From a checkpoint of a small transformer trained on Wikipedia.
Size: 4 heads of 64 (2 for keys and values), MLP 576 SwiGLU, vocabulary 4096, 11.9M parameters.
Architecture: RMSNorm before each block, no biases in attention or MLP, untied embeddings, normalized queries and keys.
Training: a variant of SOAP for these matrices, 532M tokens, 4060 steps.
Each number is 128 + 24 x the weight over its row's rms, rounded and kept within 0 to 255. Layers, rows and columns count from 0. Numbers have three digits each. The size before them is the row's rms in percent of the matrix's.

# down: layer 8 MLP down (transposed), 576x224, rms 0.276, rows 174-208, columns 112-167
# gate: layer 8 MLP gate, 576x224, rms 0.287, rows 175-209, columns 112-167
# up: layer 8 MLP up, 576x224, rms 0.297, rows 175-209, columns 112-167
down174 100:141094139137130087133166172134118102082127090145136118132127131152146151135128143169170175148119131123144102123134159124110134124140142114122157121136112120107162115099
gate175 098:143122097126114166181157134122139138112133162159110137136133110132108099139129111136132105154153141146112138078128136147096120140154109148139133115128121113123095115111
up175 108:119138130119119067142106137130128172169133166092145169121121182133164140142142181113145141145153131105087134132146134126099138177119137147100099126106075128166150153121
down175 108:109148129122125086144121204130152121149147166125149105094113201156166134103161113116150146121132174091097111113151140089094113118139122147120097108121162125135145139136
gate176 111:100111082116116103146107112147128074103090177141125090184115120140186072125116145146126121094110155118124110146158142103121104107098149130124119119160148135109148119125
up176 107:113142128133150090133143082149088161160111094136107089134116096100090117146185135133112142105155156153115136123134151155180099132097169154137169108113145126163163109102
down176 102:145164152093121134149125106158086137143115085133075120150130139097133127110143116071122142124127143091116118155172132129112091106121159177148129097113149142106115107120
gate177 102:121156143146112132132134137141138147152144170122151125126129154141154139130109142094131116123115146134116117110145132141152138102090112104121098147152155126116186070133
up177 092:168117100142113116070099119087162126144111116114092098117133120148095122106159110162123099101135109122131106130116155139154128122117111150122133186149172123128125092115
down177 099:164148177127128109124135137147127071099138138095172133120129150109124121132129162146105119102121162115102167097124122139127141098087121123093115122124147112137142140129
gate178 103:155157125132103114095121142093108125131113147091147097164133103106120122107131129135064137126096130169142089146121092131153101119119152110133108140124152096158137102149
up178 097:145150131104135157130124115130164108102130119195134108132133156092154110158133085131155174127128120105089119103130150075110136092170148126154117123122100144134133105166
down178 099:137140149161162148116144176109088167163115127160125107124117140161104141117148128120152118149138153135149121179151160111145153103104107097180138123101130128104155122103
gate179 099:092103170144127152130120108147123113148117154053086103159128103138128130122144132146126141130120137085153152146123145148078150127109106135131145174152089132126147120130
up179 095:088078131169112165100108089171138149149109145144103104147137132132127108126179123106156136121110121144122134130157144169128128088162097141136164147139115132147102084144
down179 103:136117138140103135142145150128113122126123112090099119144152146096126162115153098205067128137122159104130170127115126098100123140119113143163123112139134128131118114176
gate180 097:120128120116157094081112132144157110107144113180180193108105127115132125150109131091131129178151125140140120125112174144156135162132103106112139142146171130105122125080
up180 100:109133186180110125125120134111156158109098112124117134085165131127115100103161130127149164153142156144124098159124178118134135113113160114133148120114127137112115131099
down180 096:122175181153124151116138140158089163126140158092111125149126166163104165103134110100123117096116151104134130133101124105094116123171150116117115125139112137132136132156
gate181 107:131141103145160154154121102139150102130162150127145131132156144149122109122140136123133161140111148117149113130135143142143139143115185116160120096140130103132141177179
up181 101:119109114163144168119180106154097113168122132125124105138178143153095062091097154165145164116122137139113085147123131154168141159137173115146153111158140152144134153152
down181 101:112118114106163131103108079114119091142097113129059166123112099102133154126113126183160097125142143122117157144133133132150130073089125106136136128148150117143130111150
gate182 107:132135104091106160112109142144124123088084100124150140114136110149108072120116136150116138145119171105105098144134133141106132126135097113128102182101112081118087153114
up182 105:116131144106110130113150085126128149150161148110123153136134118150132121096109133141155124125177074145103151131129129129167177095161156148076119130127144104136098087140
down182 097:140174114123130119145129117150139075131167128140150144177112159161124090150102133136127126156139144128116111125135117091121129109117094122125164136146144157126090157140
gate183 107:151124140147110101120144135105127141141110120130159119145130147102144062156157117107152091115133126125109123079125173109138103140113080162132114099155119094157154173135
up183 100:108091078137128124110140146174106131127097113097149115105132096105149101092139153146093148116130105136121109179124108121164111126058110167111122113126138130112123142107
down183 101:119154104146102105117159143126124118115103136101118169121137137119095121150138136120088122123108144100114112123132098114125065121112105166180136154137138138148153159123
gate184 112:148154144147106150163111158139133108129160159116151136153159142154174131141063125119158090130153141136123125143130128138115135097165088111126102122138111127165122089099
up184 100:122108116135121100146123113090139149161181126152117132107122132103144123142140130145135162090107131107121108176132110137099160156146149085108144112126126098115123123172
down184 099:116113133125135131164052118148116122111080098102131107107125126094154154140105151116152084126155130143116091089104118131150145136170127124174092124147112174140107107091
gate185 090:137085107131104168117138130143109135087105165120150117135111096153134135137112135169150083117123089148158172173174147126165165113138100135112126124145105078160130114091
up185 100:128146142163138115119095124135150136169150153118058098104145100129152140095142138133155106147141147147077109110137117131105116118129152157160123129159146139133129150106
down185 097:120156085138145095103093125136110151149090101079094151125117098131125160122130143114123161183133130122175147113119094146122142123125100127124122183129119103130125151102
gate186 091:129139110081157106130127123154123125116133161081142126174179129110143117150140134131100124077109153130142137164118125127096150120066147124119161131158107144134133164123
up186 093:143139110130094098120137167117145116104147115139144144115147146143140142093124077099135139136126086109131090130124101127175152118101154107129142146122101116101115121139
down186 104:157124126122136092135145125100111102165106151158093120133107124145174157119101095135133143118143103151130177082151113157138104150138161115114129135151099100108160143116
gate187 094:176110106145129138148137122139112098091174117098140111067182115114123108113140116087133121100181094116163134114128156098146124147115115152140143106117122118126140094149
up187 094:116145117119138147102144161128093080145071120143119127130139099152117113147146144140128121140127101090120155138169144117159115100084116081109120121114128158120117089139
down187 099:139152132148118130171122132109123121106096125102127120120114072159105136106136108102151114167162096124128140134123121143165100155116138126106156134137138133161143159113
gate188 094:096180116135120135110139147175136115117126131104165147140161125102166126081131118141163109154110132141123128110131123123112109119115127097120133175127108107124120186083
up188 084:138103143101115114151118106158127089161129129163127120125105137127124148173137127069112170108144108133113128122146123104164153160069124144117128102141156153122142106121
down188 097:108136109088108088160112085084099059140125135133151110141153104118112127115132162112124146135103122101103147144148088110140132160090133117107111149127150077130100132096
gate189 118:154167125169124129119125142133137108114088125111146138150130133112113126157109121124171141125136094085156109105124081137149121129094134125100162086095142138119110104089
up189 106:144137140131144144133121081070115146143130177128083126159157097135101117149148108101111116131120157145072108113101138114132142139132127121124117092088101127100107175158
down189 096:115168132094098083084125099103049102120144147160116124110169107145170160142119139179161124114091152106116154121114117138139134144116159128099164109145089114144116116140
gate190 099:145084126128158140149152084102115178120161092134148132145107168083129109140169130118113133161131119115157142101128125144110120116119134100137125112144104164123155128129
up190 097:149095144156149124128137130137154108124090132155125144103146140135164121131102154126108087137159121153067125093115126138143154118167129167130132138121123131145087133160
down190 099:123095144175151131162127148119114118098160115106125115137114150114099137101137108130108137121151165118104139131137166157126107092151138131155112116147160103118150103063
gate191 098:103141169107132108117119130130142146099122098149125137110170112111133123121104132139124123118140157157134153160118147135115094111121127104153144170143179133156128110159
up191 099:121146141106100112136123108102141122100070115111126109124096123203145103153142079121110132116134150110134125108094140132158152144077125151099130164088144106105121194131
down191 098:075165064128112114129140127083147127119139153097112143105121133144142119096123110124103115109159131120096127122128149112143071114111151137149117119158118128150115142072
gate192 087:132123144075140111151158144122129149129117111162114111165105125161110127149162139096164123189139082130140148123164105153145135105122137110130131056109142140103076149122
up192 092:169136125186178149123150104182128138120143125121161142137123103168138116156096119102143105072120146128147131144109138152123147134134106150168174130170125112118120091143
down192 092:102114151144092146112077150114156149123076124132153140103117122121106127112189146137129093162139124121156104164141157167159127122122139097121112164093128102142143103133
gate193 095:097135134105132112149113111154135161147106109132108133126161135134145099105131091118108126183149158087093092160121126138106108090124157132154154136147177148092131090167
up193 090:097079132134110146122146129130105124124103144134145127149161102142109155177168118136117130110137163136115131121176092113128125136141148123151149079154137115148142219101
down193 102:127091157136122114138150107133093110136129117104097153151153179141125130087147133121087132116144156155145118142148101145132100152171108091123124083149127098106092115126
gate194 097:126116068112130126108152157102120164118130088098179116131127115098118112137131121127108076180147084137140174136172091085142137129084099124105162111134109131112149128094
up194 101:115129108131133113131117057118131118176100183131148134143079103115124123148123184125109132133090149114169116134113151157126128106155091171166145130146137122117116111098
down194 097:166145132125112148082126117121131071162153081119156151141141138151137033114117129120114134130134132100161149083132132161108106119148166144147164153137105134096151128087
gate195 106:132136113170158150167100148157092120116120172154174129134164105147140105150161144152159130117134114132139149136117117120127122082106074136144164114113087141130130111102
up195 111:117157089155088136123087108158129086129178098134135132103148134121121112140184141151113110117113113147103120111100145104142141100108153149102124171137105132109084100119
down195 100:129131177114150129172091144167122118118118148120137189172128119141102165145113124122115130148125157154109114173149096121114166140130161147146168141127142150126113113098
gate196 096:108133136086121144146130122115101110115098170158157119133097131134128124163123136126095103155128122151139143137152167111183147098140127142161119109134158115159089143151
up196 099:139099117137182123107142140132144129168216121134128120160133176154119157142112148105132095173114112199137146121155149152113134152143141099111159124082149113175125080110
down196 105:177115118128120141129095124095112111197181156143140086125108155147098104133151137149122153133115116125126151117130118140128121123132106090098135184137118139106147129126
gate197 098:143141150149149168109130141139170132095140112134115126105121103201132143142117128132157099123127105148103155133138121118100108096152155119169105154152174074143146087131
up197 101:151161138151114136106143132146124133111127082123102137102171136184134124096145127156097124082118121148178115142123119153104165144170128115143146151037165107148122105143
down197 102:147142143139129101089181169135139105150099131140141119142129103125133118143103105149135127088135123136109128121131146136105094146113141148166162128085138155125110094125
gate198 091:110116155148095131110158109099114118127116118149127113122143102149096125113176143132139118121102106163128069130126128113124137110136118095154153140113118109135179120128
up198 090:127158084138143119158200116115141146098153152129141109155120138154147166136153147113117122151091154085077139111129108112156117124113119118131155176130088099110109099120
down198 094:139080126141121166153092175113151133172135127149131107124096131111128130138091157152103117152140119144140137111084096151128138109137134101135102169153130154152135128089
gate199 103:123133159156112159112135128138127110119103126148130097140148164130144102129137134150059122120086147129145097123110098116155154109178127117113124117155118147160105111122
up199 106:165142166132116113110130137132134146102123129092134118057108138140122129141141120118125143131118184101160081149126156127147144102125138143154127130188135121121132126086
down199 103:136146153123149087127113083124138139129121184087117054102104135147101164116097122093123177145133097162130123126122138149143169125099137097140112132155138135082121122069
gate200 099:115114109100121143113091150140079111122139131106151162156146145133116082144102127072130116153151164072156102160113109159136118136122132187126085118141101093101117135157
up200 096:133156130128120142138100150167138114125143167133160135139159141107100112173130137152153096127144107117132121121137178152122124112098161121080113104124151166094127136155
down200 099:183086161118132124117144134122122151127123104098108164139081097121157111126131113116140091113127145114136171114137098140131123120164092110120103094147133155143142109134
gate201 093:136143124104110131138092114084116123139115150148110132095159121143096133130156159129127124116156105136146145102126151124113080126139146125155154108167099129172133105113
up201 092:138119123117122141149147146117090182139120090115101136094113172099124136169080112136116133119122141118108148149126109138078103123128150160147155104115138101113121142142
down201 092:159153164104128117132107101095135116112149176117159109157151144119132137086140107126121139140155124122127131051171112124151104125149111092163120129163084144162167132123
gate202 098:169157140170152116097174099131126113104130143105127130163140097145150125110129185127139141129136126175174140125162143123175127146076085095150140111123176144118160148112
up202 105:146126094098132127076161137150104105145072125133129154126122155117125160140127163151126166096090116120136166155180119150126085087086143107149124128148169136123106150120
down202 100:117145127137133127167128075152111122123134119114118159077135122134126170113129167153124119132110143105142131186116133090109106138128119125134127138148149118118131121151
gate203 099:083086109148166134095105140178158073107137133111115111155120085129157138133112104117115105084158085102113124147144119133075106115113075129125133093079145072131146110128
up203 101:119143139143098165115140139113127093189128145122128120101169122146090107133072121111121115165145139144137131154153123110137135114115151115090118148157088123116105154129
down203 093:150167189136088125142130122132154085184133131127135179144125119117099173087120137108140135125106115106116135150120133132141132115138192150109128094091107145143107175104
gate204 109:091163143118122143114128135173146140161087129152103124119150146097166122131099139101100168151114095086151121078133121111131118116108141133129102129177137098136111111106
up204 130:090167132135137134150180101119126143163063103115160133141100162123163137130095123143133175160108139177157160105200103177115084112115151133157126112132129154114122063151
down204 120:148175132169084131165149153158115064155112093101134137129109143089160131134114130172146123181140117103139139119145121178110110147113114119141119125099146178126101112137
gate205 092:125126121153160094104111164139128136151150083159144130146149153116115107163130129088111095113145056112116160149123143121159133129135071163114112146116081128136126107145
up205 094:114103129065097136155134096118137129119104135118117141085108150154141120106116085154130162134127116116096110131107162148112148121089093124134126122107100171130121139164
down205 103:175103164129118117127157122118096133134115124126119105131145147127145129132129160093103145096155128109154133129129137134157166131109096137128102105113127120106120160107
gate206 098:143112080108127154162121090088143103132125114138113130123115147132118107143123113116095133142153106186127113129140095100088199113101160135106141096123155156120105142137
up206 093:129128155128153123162125116140125134116130160102099138095109130132124139123165137105132131116084108152115143103143088131151137133120136121156111158149130096175140111119
down206 096:106169152093103116151119112105150130144111092088162133111158144151113135121157105110141129139128127160104113151132154128132141125152136143157105166128113134111112151105
gate207 107:124100141127147124144160133129136138107139105189122121123101109135124128130164144151149160107129136123176127161073090108126121151128119125144123148136176174090138117129
up207 103:153149159111074152149091117156105134129155117130119132107145158160115147115111148103143128128152110112108123116124068124129132145127112127127092113136130174110119131144
down207 109:145147122128095177122120117118129121113120126140106149141143102159071151117126103110157119151141151121119110123133078135164170132123165063126126105138120182123140130121
gate208 089:102121163107119148152137157139142149182120144123132140135147150084132114135104138090179114183123123095156096115120165179104104166111151142108146122062141129136137113100
up208 096:137114101171089139125114155128131100146156103137162150104122163120121102088088125141081136121153117145114103109156120122147125156109118157148131130153170061118105144162
down208 106:175129154128149164149123165140120136167135094148143124126114157114147121127138098161112194108095132142121114148165104143128112079149092113144150128116151095115101138124
gate209 095:154163132101151084124165135145139123155121149114142127141142108135151119126085161103127113109121089086105153125143143120088105097099107109161179125156145141167123144140
up209 093:093111089118191139116129128091088132123166100151131119120133153108135111129108060171141115167185144158150152117145127113151116172157124148103093113103124117141109100147